Weights of a small GPT-style language model, trained from scratch on English Wikipedia.
Size: 12 layers, width 128, 4 heads of 32, MLP 320 GeGLU, 3.05M parameters.
Training: a variant of Muon for these matrices, 97M tokens.
Each number is 200 + 40 x the weight over the matrix's rms, rounded and kept within 0 to 999. Layers, rows and columns count from 0.

# q: layer 7 attention query, 128x128, rms 0.0477, rows 116-127, columns 64-127
# k: layer 7 attention key, 128x128, rms 0.0485, rows 116-127, columns 64-127
# v: layer 7 attention value, 128x128, rms 0.0434, rows 96-127, columns 64-127
# o: layer 7 attention output (transposed), 128x128, rms 0.0697, rows 96-127, columns 64-127
# gate: layer 7 MLP gate, 320x128, rms 0.088, rows 0-5, columns 64-127
# up: layer 7 MLP up, 320x128, rms 0.0917, rows 0-5, columns 64-127
# down: layer 7 MLP down (transposed), 320x128, rms 0.0322, rows 0-4, columns 64-127
q116,216,196,201,250,222,148,194,182,194,164,163,195,169,209,178,175,229,170,247,190,255,224,152,158,168,211,185,215,190,201,218,205,185,224,184,184,186,192,190,195,241,201,201,194,218,238,209,177,191,203,219,158,178,184,151,218,151,203,153,210,98,193,216,204
k116,238,237,203,212,138,212,179,224,217,202,164,217,152,188,258,176,254,180,216,197,229,191,176,216,212,224,209,195,206,213,249,199,227,203,240,188,181,216,204,208,188,187,231,251,160,225,195,169,157,219,213,200,170,192,161,232,222,225,216,186,165,203,205,204
q117,186,165,216,212,241,219,179,164,174,185,257,186,203,197,192,223,142,157,209,257,191,173,196,213,185,208,216,219,174,167,211,233,186,214,221,199,187,231,208,182,163,209,201,204,204,246,160,162,228,206,195,245,221,221,261,208,190,226,164,204,220,207,204,206
k117,174,189,194,177,224,210,222,204,196,202,182,181,214,212,177,204,166,264,192,250,184,140,170,219,218,154,179,145,178,192,158,186,189,214,178,216,250,177,208,180,224,198,131,212,228,147,197,209,186,199,185,163,244,171,242,198,209,195,208,242,217,195,204,212
q118,192,185,156,172,157,221,197,201,183,198,251,257,230,169,186,280,171,259,134,199,137,188,226,236,231,209,200,192,229,216,238,230,200,194,196,231,232,226,170,201,159,275,177,152,247,171,151,163,120,228,209,233,237,206,234,129,171,192,224,206,204,193,173,212
k118,204,200,224,170,242,221,206,198,212,195,226,212,179,203,167,241,146,216,223,216,164,156,207,203,182,181,168,211,227,183,187,206,216,184,176,182,221,183,175,194,216,175,203,228,225,207,204,196,246,208,151,259,218,191,254,181,222,204,213,284,265,218,232,226
q119,176,225,255,135,195,167,197,156,186,151,240,254,213,142,193,245,186,185,218,199,222,167,179,218,249,232,230,214,249,186,221,198,192,184,183,200,220,266,193,152,141,217,215,203,223,223,176,247,172,234,201,207,237,204,215,191,198,213,177,229,218,185,239,236
k119,153,235,218,210,157,181,180,215,232,167,143,214,191,157,169,228,197,244,200,192,192,185,222,223,167,223,180,230,238,208,156,172,206,271,158,177,170,177,163,197,153,178,159,183,223,193,135,218,267,170,239,183,222,212,228,160,196,220,230,229,212,175,192,99
q120,179,160,173,152,224,180,151,217,181,241,247,204,225,259,170,261,115,265,234,134,146,266,164,244,220,230,283,182,302,199,275,170,270,149,235,218,205,207,153,245,118,207,195,159,228,147,193,168,220,186,305,207,268,173,211,127,156,192,202,190,261,43,151,200
k120,214,166,160,146,204,140,160,241,212,154,137,187,245,201,185,222,179,160,209,195,202,200,253,172,228,157,192,258,239,232,165,152,204,177,221,165,170,178,215,214,196,239,174,280,235,237,312,204,265,168,169,242,230,217,155,172,154,222,233,247,255,156,257,257
q121,204,221,119,324,129,250,281,186,298,162,126,108,298,201,199,55,285,103,173,255,193,281,299,236,161,156,97,193,91,218,170,219,86,129,130,199,282,209,201,143,174,203,207,153,276,206,189,253,233,212,169,152,151,198,168,153,182,264,262,90,206,248,231,158
k121,290,194,219,203,172,182,103,173,163,199,170,157,252,167,196,152,225,211,235,124,190,275,337,201,243,274,215,242,156,301,121,169,216,278,281,213,242,190,271,213,226,243,268,176,131,230,226,255,216,227,199,189,199,203,124,141,210,131,258,189,166,170,264,221
q122,211,234,225,248,192,256,196,169,224,124,129,131,92,119,186,198,164,157,294,270,136,224,210,180,131,230,239,120,282,86,140,308,284,218,286,201,209,237,102,240,230,177,204,208,190,151,195,212,173,263,159,113,95,272,191,221,128,155,223,136,152,178,247,192
k122,131,189,157,216,120,201,284,325,201,245,154,217,219,215,165,238,190,162,258,272,162,172,155,291,179,175,250,65,260,198,172,244,184,199,195,237,185,247,166,118,216,235,83,153,204,160,125,259,201,191,246,111,308,162,202,148,175,152,156,194,198,153,216,102
q123,265,153,135,327,169,143,199,174,162,116,257,217,247,193,275,150,253,78,88,179,297,136,236,191,275,208,236,115,232,101,232,250,82,230,163,199,268,285,104,249,249,160,248,291,334,221,150,151,134,259,253,117,180,183,228,151,104,160,234,382,248,175,139,271
k123,116,293,147,249,219,162,129,168,183,186,257,160,242,122,169,248,213,166,253,211,210,68,116,268,180,110,127,128,1,184,268,221,149,249,157,240,212,160,263,179,156,269,200,199,233,197,262,156,275,238,286,240,327,228,227,193,177,60,251,277,290,191,270,308
q124,147,237,211,180,319,123,229,258,183,306,142,179,69,122,123,114,175,218,168,314,154,232,321,159,158,0,307,225,395,280,194,209,158,215,130,358,201,200,88,143,168,246,126,143,232,206,170,191,240,248,184,145,133,207,165,176,206,223,162,79,145,187,174,144
k124,224,194,308,187,139,257,129,278,167,253,201,207,262,34,282,252,225,226,272,186,126,364,228,154,204,95,247,209,194,245,317,177,114,158,299,0,284,232,83,162,180,149,279,200,248,139,205,180,220,285,173,183,252,203,268,213,236,250,65,217,177,250,252,128
q125,153,188,142,180,157,126,135,370,190,275,75,169,187,174,304,186,144,155,240,158,168,172,253,214,201,211,187,135,137,191,162,164,280,284,226,202,325,136,311,167,178,194,271,197,233,246,210,274,345,380,115,259,132,189,161,161,128,131,156,73,189,186,139,258
k125,219,209,119,172,186,194,40,118,267,335,102,224,119,383,151,141,288,129,171,182,143,111,288,279,302,167,205,233,185,225,290,204,121,271,218,137,139,115,184,218,190,280,121,214,218,184,267,188,281,266,244,283,234,205,138,111,186,229,200,229,133,181,141,181
q126,142,182,161,285,182,98,284,322,146,248,153,210,99,159,241,204,52,56,126,71,160,235,258,270,202,188,162,307,30,184,201,128,347,130,173,149,281,297,64,51,142,254,218,226,155,284,254,134,99,239,326,178,202,174,176,182,200,178,260,196,150,302,108,173
k126,238,145,144,82,195,211,140,245,224,144,162,151,285,100,117,176,64,90,292,171,173,160,192,206,240,170,198,224,99,224,196,197,201,214,247,168,150,130,188,263,169,234,164,229,233,212,224,106,93,233,110,94,143,193,251,233,225,97,222,222,226,216,108,179
q127,164,290,236,209,295,105,256,187,166,210,163,230,290,161,148,80,263,171,187,152,206,306,177,142,169,336,85,200,314,150,175,161,266,258,199,188,144,213,171,212,265,172,220,220,196,259,340,212,201,112,157,227,244,225,170,136,148,186,256,210,175,129,147,219
k127,107,208,212,142,238,197,190,147,205,179,193,203,197,210,175,205,181,116,121,211,209,85,121,187,200,310,170,118,68,198,243,149,129,214,97,0,211,234,111,174,232,170,251,186,185,187,215,264,224,188,261,247,171,244,211,203,148,52,109,224,154,224,259,163
v96,181,177,202,231,178,205,235,226,155,137,205,171,229,185,187,198,217,237,146,234,132,200,180,144,199,227,189,206,170,197,154,216,186,183,222,165,168,197,278,207,212,210,191,152,172,221,210,187,185,213,211,180,194,195,209,201,239,199,217,230,193,227,136,165
o96,217,185,254,205,177,236,196,227,170,180,172,207,223,168,200,206,222,231,145,150,195,172,154,146,194,288,177,228,203,228,179,255,164,216,227,198,204,196,242,166,194,201,229,161,157,204,223,207,201,229,192,234,166,189,219,199,166,185,232,266,155,191,191,178
v97,247,112,163,209,220,242,236,154,112,198,207,212,168,234,125,222,162,139,202,249,340,196,176,146,123,194,152,244,184,184,262,209,226,195,250,267,245,207,145,208,218,218,212,123,205,166,228,224,198,236,242,199,173,229,208,274,228,190,146,191,246,197,129,153
o97,214,135,157,261,168,186,201,177,183,136,249,227,228,224,105,220,194,122,171,222,211,177,150,243,193,118,106,220,180,178,218,195,248,203,147,230,196,170,205,241,173,228,142,158,234,157,152,253,211,202,188,213,212,184,210,265,162,239,169,181,228,195,189,185
v98,154,244,231,180,235,142,147,201,190,243,220,206,184,234,220,169,211,126,125,121,169,190,278,273,203,228,221,203,157,196,165,156,215,162,194,149,223,154,218,147,144,179,193,134,193,211,263,171,279,177,210,195,172,258,181,170,202,191,174,236,237,128,279,267
o98,179,224,257,195,204,249,171,166,175,200,231,180,143,198,207,166,149,156,155,165,211,186,209,150,191,226,216,178,232,238,129,190,243,146,208,237,175,200,130,83,161,222,154,172,194,144,242,119,195,173,190,249,238,247,233,179,139,186,199,195,185,191,233,220
v99,202,175,209,192,203,223,193,232,226,240,161,214,178,316,199,201,215,212,177,211,231,219,207,204,184,172,226,216,225,152,189,138,219,176,194,167,196,231,191,195,203,165,217,213,223,204,171,270,232,213,200,249,182,214,217,273,226,186,217,204,245,202,153,207
o99,213,148,230,185,228,188,212,207,205,221,225,194,184,213,229,164,212,170,166,189,158,148,138,213,170,184,142,233,161,154,189,169,200,174,212,180,212,203,222,212,190,191,175,222,213,206,183,209,166,199,192,244,166,210,274,231,231,174,223,236,269,183,179,228
v100,201,152,171,229,176,163,223,203,210,205,227,199,148,186,144,136,236,180,203,180,213,208,215,182,194,202,202,266,229,174,211,240,179,210,256,203,160,144,246,158,189,131,212,226,173,170,284,237,250,241,243,184,219,151,202,154,156,222,183,233,296,216,171,170
o100,173,171,191,244,257,157,271,229,196,194,166,204,233,193,214,174,179,215,168,200,186,238,242,119,172,162,170,222,195,216,213,238,210,227,243,208,158,157,224,196,219,173,226,289,171,219,241,243,196,204,205,218,204,206,215,219,190,200,203,178,219,236,94,196
v101,211,177,204,191,234,226,224,182,170,159,193,151,200,183,148,210,154,218,206,174,226,203,224,250,203,159,179,297,208,172,244,241,218,198,160,228,236,173,198,222,187,189,236,216,239,264,167,230,186,251,207,197,196,147,291,232,207,149,175,231,244,182,210,223
o101,203,158,160,256,245,247,200,160,161,193,201,147,231,196,230,225,201,208,208,255,159,229,223,151,272,165,149,164,210,93,179,209,210,201,178,250,183,193,214,198,195,210,189,238,198,208,216,240,231,262,184,157,171,165,262,210,241,236,171,181,241,200,237,279
v102,213,190,202,169,268,183,195,264,254,178,210,217,206,201,201,149,209,220,218,174,174,208,192,195,256,231,185,179,200,231,206,206,197,174,203,187,203,157,247,195,161,185,254,215,228,165,221,170,207,207,179,145,132,156,243,238,183,163,164,170,222,244,206,177
o102,169,254,236,230,231,195,162,210,203,203,166,234,200,229,213,228,166,220,246,209,208,184,199,201,177,213,198,179,220,239,175,212,176,179,230,228,237,183,271,214,171,131,241,226,248,148,204,197,217,234,196,227,123,178,236,234,201,188,144,195,179,207,173,227
v103,157,192,186,162,195,228,165,187,168,179,177,217,216,179,190,225,181,190,166,145,179,175,162,202,241,134,189,142,171,168,202,296,218,152,171,255,201,201,231,162,252,130,122,225,246,233,246,151,189,204,263,235,194,178,212,144,130,200,219,210,145,191,139,241
o103,189,191,202,175,190,198,203,210,213,236,197,220,220,225,161,202,209,208,186,260,167,264,184,196,210,178,177,192,190,159,199,257,221,164,182,221,200,236,256,234,189,166,114,197,107,173,234,206,209,221,224,201,182,196,170,182,179,213,226,201,171,145,199,249
v104,245,189,195,216,186,234,188,178,193,177,224,182,157,239,187,214,260,181,264,215,179,213,210,213,186,267,219,167,207,150,182,166,197,210,174,240,223,162,209,143,225,276,196,228,217,210,202,221,282,213,195,257,190,180,213,179,231,237,185,212,175,213,208,156
o104,162,215,277,231,155,190,191,165,228,203,250,240,247,205,205,224,248,193,285,212,191,221,129,166,260,192,179,241,252,218,158,170,212,228,196,226,143,151,112,155,240,192,188,246,161,214,186,182,166,222,205,186,210,188,241,161,201,181,253,196,145,229,198,198
v105,249,214,187,220,191,169,165,210,198,214,176,259,201,214,121,123,268,183,206,181,170,256,274,250,300,297,202,315,128,245,254,180,184,227,178,183,138,252,175,214,223,223,179,207,121,174,204,143,238,190,181,270,283,226,153,193,209,209,168,177,192,234,284,181
o105,165,250,296,197,185,232,169,182,202,176,199,268,231,173,189,78,194,220,218,151,218,192,212,176,209,173,252,210,253,196,249,226,219,290,214,179,212,292,138,226,221,192,196,216,244,156,151,146,161,190,204,232,262,215,247,222,197,169,136,151,145,220,261,118
v106,172,150,283,214,165,170,187,221,274,228,187,205,162,180,248,262,246,166,157,221,216,255,282,182,229,247,188,264,217,201,189,191,214,303,193,139,230,164,188,191,147,189,239,240,174,230,218,264,261,208,171,179,183,234,201,201,142,253,190,175,251,266,232,171
o106,190,229,271,165,141,225,161,238,218,218,198,237,137,132,197,244,191,146,248,122,198,154,199,128,187,285,279,252,216,217,227,210,219,257,199,195,190,220,149,200,116,154,162,230,232,203,168,193,182,234,245,216,188,231,210,246,147,205,153,135,208,196,175,224
v107,276,197,188,205,148,187,186,207,211,219,257,241,194,225,229,134,215,202,187,171,232,185,178,203,186,181,168,163,226,149,172,171,212,195,202,166,209,187,231,196,191,245,275,137,171,240,184,169,184,183,214,213,179,179,208,205,179,141,253,176,199,222,174,186
o107,201,161,230,223,175,239,243,238,233,221,205,200,143,189,193,219,197,255,289,215,190,149,221,216,184,112,197,213,242,163,194,219,234,134,198,118,204,167,237,231,176,199,255,241,146,216,212,220,174,202,138,209,185,199,247,224,217,246,181,95,175,202,180,211
v108,155,98,208,125,165,151,191,228,251,222,223,155,204,213,152,236,175,217,188,187,220,226,226,205,227,190,213,200,185,153,230,175,191,175,205,187,152,154,207,248,185,209,184,223,213,144,197,166,167,182,291,170,191,132,195,253,170,214,288,193,130,190,237,119
o108,165,140,218,155,173,152,236,190,235,200,265,137,178,166,136,218,179,218,217,196,170,210,182,195,206,200,139,192,200,181,172,199,107,238,165,213,134,244,253,195,160,208,206,209,189,169,195,183,149,182,249,179,188,187,203,214,164,159,186,218,159,216,245,169
v109,222,146,225,276,189,234,168,226,197,205,229,118,220,186,168,219,222,192,223,233,220,146,202,269,182,161,245,198,210,187,188,138,229,229,215,224,201,229,171,200,272,156,203,183,201,240,177,197,164,165,197,243,269,157,112,155,209,220,149,192,194,263,189,162
o109,186,134,170,222,132,148,194,204,227,198,205,120,177,204,211,194,149,177,227,181,143,247,167,267,166,293,171,194,234,207,256,192,241,124,254,177,199,234,201,193,228,225,169,247,161,266,183,180,169,162,184,228,196,181,135,178,195,183,189,112,200,262,180,176
v110,244,176,179,207,162,245,213,240,182,205,176,221,184,221,188,232,275,177,258,238,213,185,244,248,241,188,211,201,170,174,151,250,168,212,189,176,251,126,171,188,201,213,144,234,179,207,275,257,236,180,142,148,220,218,168,158,208,177,190,257,158,195,252,249
o110,206,222,242,189,140,239,245,234,205,180,199,223,212,201,209,181,230,194,221,239,192,211,192,209,188,166,258,257,159,205,189,179,182,232,182,160,174,181,177,175,178,166,167,180,214,197,221,212,172,121,198,233,266,197,258,220,173,227,258,174,202,219,293,198
v111,195,231,226,164,208,186,155,171,230,215,120,235,226,184,174,219,212,205,254,240,194,189,261,275,201,189,233,217,193,188,155,210,168,194,187,188,120,215,190,118,232,232,200,190,260,225,125,229,237,201,162,167,183,153,248,162,221,221,267,198,131,158,212,178
o111,163,237,237,155,204,240,192,225,274,218,269,218,260,226,219,206,206,221,187,216,205,118,238,145,243,180,203,181,250,203,237,202,193,156,195,155,93,255,206,131,226,183,186,180,172,179,168,237,153,161,251,203,175,137,247,136,190,199,178,215,197,129,146,233
v112,124,180,188,214,164,288,170,182,167,245,150,190,174,210,159,199,233,242,198,238,185,188,196,244,252,189,212,262,193,208,229,292,151,210,144,214,182,217,176,217,274,105,238,192,199,172,163,167,193,217,198,234,176,161,172,175,168,155,194,190,187,244,202,191
o112,163,124,218,182,202,241,202,222,166,225,228,181,131,174,176,156,208,258,237,221,294,225,197,239,255,231,218,267,161,213,234,251,204,212,193,162,208,212,138,255,204,183,224,204,209,133,143,171,204,170,204,214,199,193,201,188,212,143,252,166,263,247,169,192
v113,222,211,186,216,227,173,204,148,212,193,198,211,202,260,235,195,144,250,192,196,190,206,205,219,216,225,192,204,223,187,226,258,211,301,258,182,229,250,239,195,212,137,200,169,202,161,246,146,235,219,222,202,221,220,191,198,230,202,163,172,194,187,118,243
o113,255,141,254,203,174,169,199,164,134,142,184,237,169,194,222,223,142,211,223,159,191,200,154,235,201,240,153,211,177,169,219,225,236,228,231,155,185,240,187,196,241,217,160,187,243,163,270,209,207,229,200,196,223,249,206,183,223,219,204,220,172,189,133,220
v114,174,202,219,163,218,174,236,212,258,228,160,179,200,188,239,208,227,252,174,203,149,200,189,235,183,165,235,270,165,201,169,195,193,250,116,212,246,161,120,201,180,208,147,140,240,174,152,180,216,203,187,203,148,227,224,180,194,248,177,186,267,195,206,259
o114,208,226,216,116,255,238,201,242,255,174,178,146,257,224,202,167,150,209,177,166,183,174,205,177,184,203,225,259,217,183,210,210,235,224,152,195,201,190,156,175,169,202,216,176,258,200,202,173,174,134,174,220,184,201,228,169,172,223,187,184,213,168,188,214
v115,125,192,126,240,120,177,230,200,243,169,232,234,236,262,253,203,219,198,278,233,150,222,234,217,200,231,152,215,199,231,139,224,166,198,299,187,184,128,172,226,192,175,148,246,189,209,201,179,223,202,268,180,182,259,187,200,227,230,184,143,224,144,256,178
o115,194,172,168,223,141,173,251,183,190,212,162,208,218,233,196,228,199,175,258,230,179,169,233,202,195,249,185,184,226,257,223,246,158,230,258,224,173,175,203,210,270,170,200,204,252,194,203,190,232,224,201,228,187,220,170,205,239,175,258,196,197,128,268,223
v116,233,241,198,220,192,200,242,196,231,147,193,229,183,211,123,184,190,179,243,210,242,138,203,187,138,136,219,208,182,200,197,225,232,227,260,177,93,251,161,208,230,239,233,216,230,176,172,169,215,212,184,175,183,164,192,183,198,208,185,202,216,207,236,267
o116,210,179,161,217,181,286,258,241,293,180,250,207,181,173,179,191,174,197,225,256,134,226,180,195,169,186,249,178,131,177,220,210,195,234,274,250,172,263,261,180,220,188,225,205,136,182,242,245,229,187,183,169,189,135,179,138,205,208,185,167,178,194,203,193
v117,198,245,181,149,207,185,220,152,212,179,187,153,160,254,192,180,164,231,229,201,253,242,181,183,184,156,172,159,186,213,201,143,229,182,171,235,112,212,272,86,189,221,172,210,192,168,223,201,216,202,221,248,185,206,227,200,156,173,250,217,132,224,196,235
o117,227,189,115,203,177,174,185,259,183,202,168,153,198,199,194,157,202,191,170,209,209,272,227,209,220,193,142,226,156,146,188,179,117,205,161,190,188,205,218,155,171,195,193,173,236,211,172,244,237,244,227,171,189,186,251,156,229,208,197,272,116,219,207,207
v118,243,218,178,177,186,206,240,240,186,197,237,141,214,217,141,181,174,230,220,153,260,193,132,193,183,127,271,141,197,225,151,237,266,198,200,208,188,178,181,211,220,219,221,158,241,180,218,180,277,218,144,247,244,274,243,210,241,228,212,215,176,209,164,168
o118,146,191,141,172,196,128,305,171,171,208,220,175,214,240,187,185,149,192,184,225,166,234,186,212,169,195,170,195,166,163,202,176,223,235,195,175,168,149,255,251,261,246,158,136,198,241,218,216,257,197,147,205,132,212,188,258,261,274,206,256,231,229,172,234
v119,187,191,240,190,230,228,251,263,208,186,180,230,199,189,213,236,229,180,184,221,196,224,210,202,210,155,255,209,212,183,159,239,195,139,170,202,226,198,196,199,183,162,186,210,201,128,152,249,153,157,216,211,199,149,175,153,176,149,147,197,132,211,162,151
o119,265,203,160,162,236,233,248,234,187,193,242,186,214,198,248,209,222,154,174,210,198,181,170,219,263,270,149,238,203,157,158,207,233,213,160,141,209,158,262,239,164,195,190,214,173,150,211,261,174,174,210,225,239,197,182,120,226,111,160,183,162,191,193,142
v120,207,222,247,223,131,144,269,136,228,148,175,247,172,213,237,227,170,191,191,222,122,269,299,213,211,221,221,207,197,180,272,160,150,169,155,115,197,204,194,190,258,156,196,211,188,213,206,143,215,222,161,189,203,242,200,202,176,242,157,213,241,201,214,252
o120,203,213,215,200,207,221,139,222,215,196,208,202,168,292,220,181,151,197,202,114,177,167,261,187,195,278,276,174,160,171,256,225,156,159,233,177,214,167,182,252,250,213,260,206,234,206,234,172,234,190,186,234,250,271,207,227,112,180,142,262,222,188,235,215
v121,218,217,225,202,233,219,171,200,156,171,197,214,189,208,204,160,223,216,272,217,158,163,211,184,151,213,181,166,167,180,221,163,195,165,181,176,224,216,136,209,180,221,193,202,190,171,219,129,212,219,188,190,164,220,199,221,202,263,234,191,197,189,184,230
o121,180,277,191,130,223,194,197,175,244,151,248,201,201,202,202,178,214,232,185,235,175,252,229,206,190,227,167,156,244,215,198,152,241,208,195,208,200,213,195,205,206,136,215,165,173,193,204,168,232,184,140,179,247,190,128,178,163,225,268,218,225,263,189,232
v122,245,189,160,148,182,222,214,159,266,148,170,232,178,188,220,167,199,231,267,186,240,208,196,196,232,193,269,239,213,226,259,212,247,188,172,108,238,131,161,179,187,191,185,208,226,239,187,250,184,230,234,218,225,122,198,204,153,187,144,195,193,172,174,216
o122,262,163,188,130,246,212,210,213,284,148,174,178,227,169,238,210,175,208,270,237,245,167,185,187,237,219,290,248,150,140,243,223,229,167,177,203,210,203,233,215,195,189,170,204,195,236,219,215,196,211,231,219,206,168,213,190,170,218,197,195,189,159,211,191
v123,199,253,238,208,177,138,187,188,254,209,220,214,158,188,177,198,148,193,249,178,221,174,153,147,159,165,159,193,173,228,231,151,235,197,177,276,224,159,130,213,238,188,204,228,204,129,151,181,229,168,161,154,144,185,224,215,120,173,135,192,169,231,151,206
o123,191,239,189,217,237,165,194,126,243,164,213,163,244,225,161,192,203,170,231,177,214,223,158,240,191,187,218,238,234,229,218,139,241,198,187,275,189,180,215,230,224,174,196,191,207,142,210,260,225,141,125,151,206,140,208,173,147,204,165,197,246,238,215,246
v124,199,169,248,209,214,150,184,188,157,214,217,238,171,166,272,202,251,193,220,199,180,162,140,231,218,187,200,189,196,217,251,211,190,175,206,198,171,205,168,204,274,161,211,162,208,168,213,217,272,231,219,175,252,263,214,251,204,172,208,162,263,217,186,194
o124,190,163,223,185,147,202,192,146,188,217,211,219,218,195,201,186,207,204,154,218,172,265,214,187,235,230,135,205,104,247,209,233,249,169,154,185,256,183,235,188,295,206,218,195,262,190,179,202,215,235,212,199,249,192,214,185,229,230,229,118,205,200,116,232
v125,198,203,236,152,171,203,244,243,192,187,199,233,167,196,151,206,200,173,206,146,168,193,236,213,196,212,264,182,232,165,182,248,167,163,238,243,199,145,203,179,178,206,175,205,221,199,187,200,184,251,159,218,168,215,200,249,165,199,212,171,213,280,221,230
o125,219,229,234,149,210,233,263,195,226,210,281,206,181,229,195,167,219,242,207,175,258,202,194,247,173,267,247,137,161,152,217,254,144,222,185,230,227,224,253,206,149,168,209,214,208,191,200,179,188,262,183,279,169,233,224,190,216,172,211,132,212,189,185,186
v126,216,254,181,179,182,295,273,223,177,180,175,139,200,194,206,225,128,222,237,203,241,184,117,208,177,91,185,228,169,136,220,274,198,165,211,261,229,126,202,192,206,226,257,201,210,156,216,133,165,192,189,202,202,192,182,255,263,155,264,174,264,140,201,187
o126,255,233,178,198,254,157,260,240,235,184,225,94,164,183,192,187,190,176,185,233,137,140,188,263,265,247,67,193,176,203,217,198,278,190,243,214,155,140,288,146,204,180,170,206,147,264,202,204,241,237,180,169,202,225,138,192,271,210,178,239,261,187,186,161
v127,213,199,173,163,250,214,184,241,237,194,190,236,180,220,185,232,209,193,167,193,155,217,222,156,218,198,220,207,216,197,147,168,236,229,160,241,287,168,220,206,221,156,170,206,190,279,181,174,190,230,180,218,233,172,193,196,244,197,255,177,206,169,255,237
o127,190,216,226,197,225,154,204,249,190,220,180,281,191,188,133,218,138,180,171,196,157,218,135,148,143,226,217,214,212,140,126,148,269,210,196,212,236,209,212,270,267,190,187,176,170,205,255,173,180,161,226,218,188,207,215,203,232,185,206,200,171,194,209,171
gate0,199,100,210,279,222,228,182,262,79,233,226,218,253,246,250,272,253,201,152,221,280,257,207,193,244,181,189,164,256,161,188,213,135,99,240,203,160,261,214,239,217,308,141,225,202,230,169,256,212,176,181,181,192,202,55,266,175,195,177,270,177,195,117,220
up0,275,282,198,165,203,235,171,160,110,123,154,149,194,200,198,252,200,217,252,270,225,224,199,257,232,250,204,231,190,161,190,106,256,234,173,175,195,268,151,198,242,183,261,251,200,162,227,198,255,218,229,152,201,227,235,191,188,275,223,199,214,189,236,258
down0,149,126,230,260,256,185,168,189,249,169,252,183,159,219,198,174,192,180,138,131,240,145,276,171,251,177,190,161,217,194,231,210,214,143,235,166,141,187,264,197,126,212,250,160,255,252,303,168,254,190,233,153,232,148,177,127,182,182,213,176,218,203,210,210
gate1,177,174,194,223,181,191,130,197,159,146,131,179,175,205,188,178,151,226,186,224,234,240,160,227,219,128,220,156,146,216,226,185,211,218,187,204,210,206,229,198,156,198,213,204,135,167,198,190,228,181,185,264,201,223,194,234,187,147,208,274,214,182,183,196
up1,138,172,199,223,207,190,168,212,231,205,197,282,187,213,180,179,279,166,193,257,261,228,228,189,186,283,217,200,175,158,232,230,193,159,252,236,168,214,220,198,170,234,190,219,148,135,163,179,176,256,200,209,166,187,195,219,206,218,163,172,128,209,153,264
down1,197,179,173,237,237,219,219,245,186,142,208,184,185,175,201,172,152,209,273,205,236,189,152,223,156,145,235,195,282,202,179,218,180,216,163,154,214,147,155,186,139,171,190,174,189,183,250,174,208,177,214,184,172,220,216,186,195,186,289,225,248,176,221,188
gate2,270,172,222,264,128,245,195,221,183,280,244,211,177,190,310,163,197,146,197,207,175,185,202,239,217,153,158,253,136,152,137,127,171,215,160,124,190,194,236,235,239,265,261,180,114,137,169,254,250,172,192,193,185,292,201,142,130,183,192,199,191,172,127,189
up2,232,236,229,200,217,214,164,192,288,220,167,176,71,181,204,114,236,163,224,196,161,157,180,163,243,223,238,171,163,214,174,221,172,159,182,191,134,251,229,148,168,173,170,262,208,162,263,139,134,155,208,189,305,150,255,171,230,237,147,173,224,227,229,256
down2,203,210,204,125,210,213,154,169,181,119,142,189,225,148,247,237,231,181,185,198,211,222,203,127,121,171,176,134,207,261,234,238,205,162,235,192,212,189,214,194,191,162,164,187,196,171,240,199,259,177,206,229,227,97,153,174,224,210,181,128,137,166,223,217
gate3,196,152,231,235,217,215,219,155,220,130,141,228,246,231,152,239,191,281,199,178,240,229,165,166,222,211,202,209,246,164,227,226,230,257,186,200,330,169,196,193,137,206,150,255,247,165,235,189,262,211,190,220,156,192,285,200,192,226,161,146,183,188,192,263
up3,258,204,257,247,202,202,174,244,182,265,178,184,197,206,219,264,266,195,222,169,140,251,128,257,195,281,222,225,222,167,130,191,248,256,251,249,180,240,234,278,189,196,260,156,157,217,124,141,159,224,173,188,236,256,125,188,226,210,232,264,229,168,202,175
down3,234,149,101,220,120,247,186,177,210,142,152,220,209,193,146,179,183,216,230,291,194,198,164,147,182,193,231,224,213,265,188,176,191,229,251,203,219,163,189,139,244,300,222,186,212,180,254,255,182,210,175,246,168,161,176,211,236,193,211,170,206,208,174,113
gate4,200,174,213,156,102,199,191,139,159,257,193,208,210,227,127,223,130,205,183,222,223,164,226,166,252,138,242,216,238,192,178,230,208,197,203,206,199,188,239,211,226,241,203,165,221,213,235,311,259,170,219,222,224,174,151,249,172,156,136,164,147,214,302,211
up4,252,179,138,210,229,274,175,216,219,131,139,182,94,199,211,143,177,181,219,121,234,221,154,207,224,199,207,150,297,213,231,212,203,209,215,257,236,252,132,204,257,215,211,131,210,153,235,245,233,199,141,198,203,221,250,193,188,168,264,185,177,168,154,218
down4,185,166,231,240,174,160,188,187,148,212,180,153,237,231,190,142,144,198,219,236,213,200,228,166,198,204,185,303,163,140,242,162,84,200,237,187,186,207,282,308,209,214,217,184,186,194,148,174,224,169,175,233,187,196,127,224,242,159,243,177,232,203,236,156
gate5,182,233,177,183,146,192,137,211,291,148,218,214,189,192,203,85,258,162,197,206,168,202,182,169,119,216,207,213,170,127,235,194,106,184,205,135,111,224,161,169,192,188,178,238,256,160,169,276,187,200,183,246,230,207,203,105,244,146,297,160,267,260,136,175
up5,161,172,236,204,216,146,185,234,162,230,201,165,136,267,133,240,283,164,177,217,164,250,252,154,187,162,204,184,208,157,218,231,231,196,239,225,233,183,161,260,224,203,167,234,124,143,164,142,155,233,208,165,196,214,179,252,159,209,191,170,204,122,146,201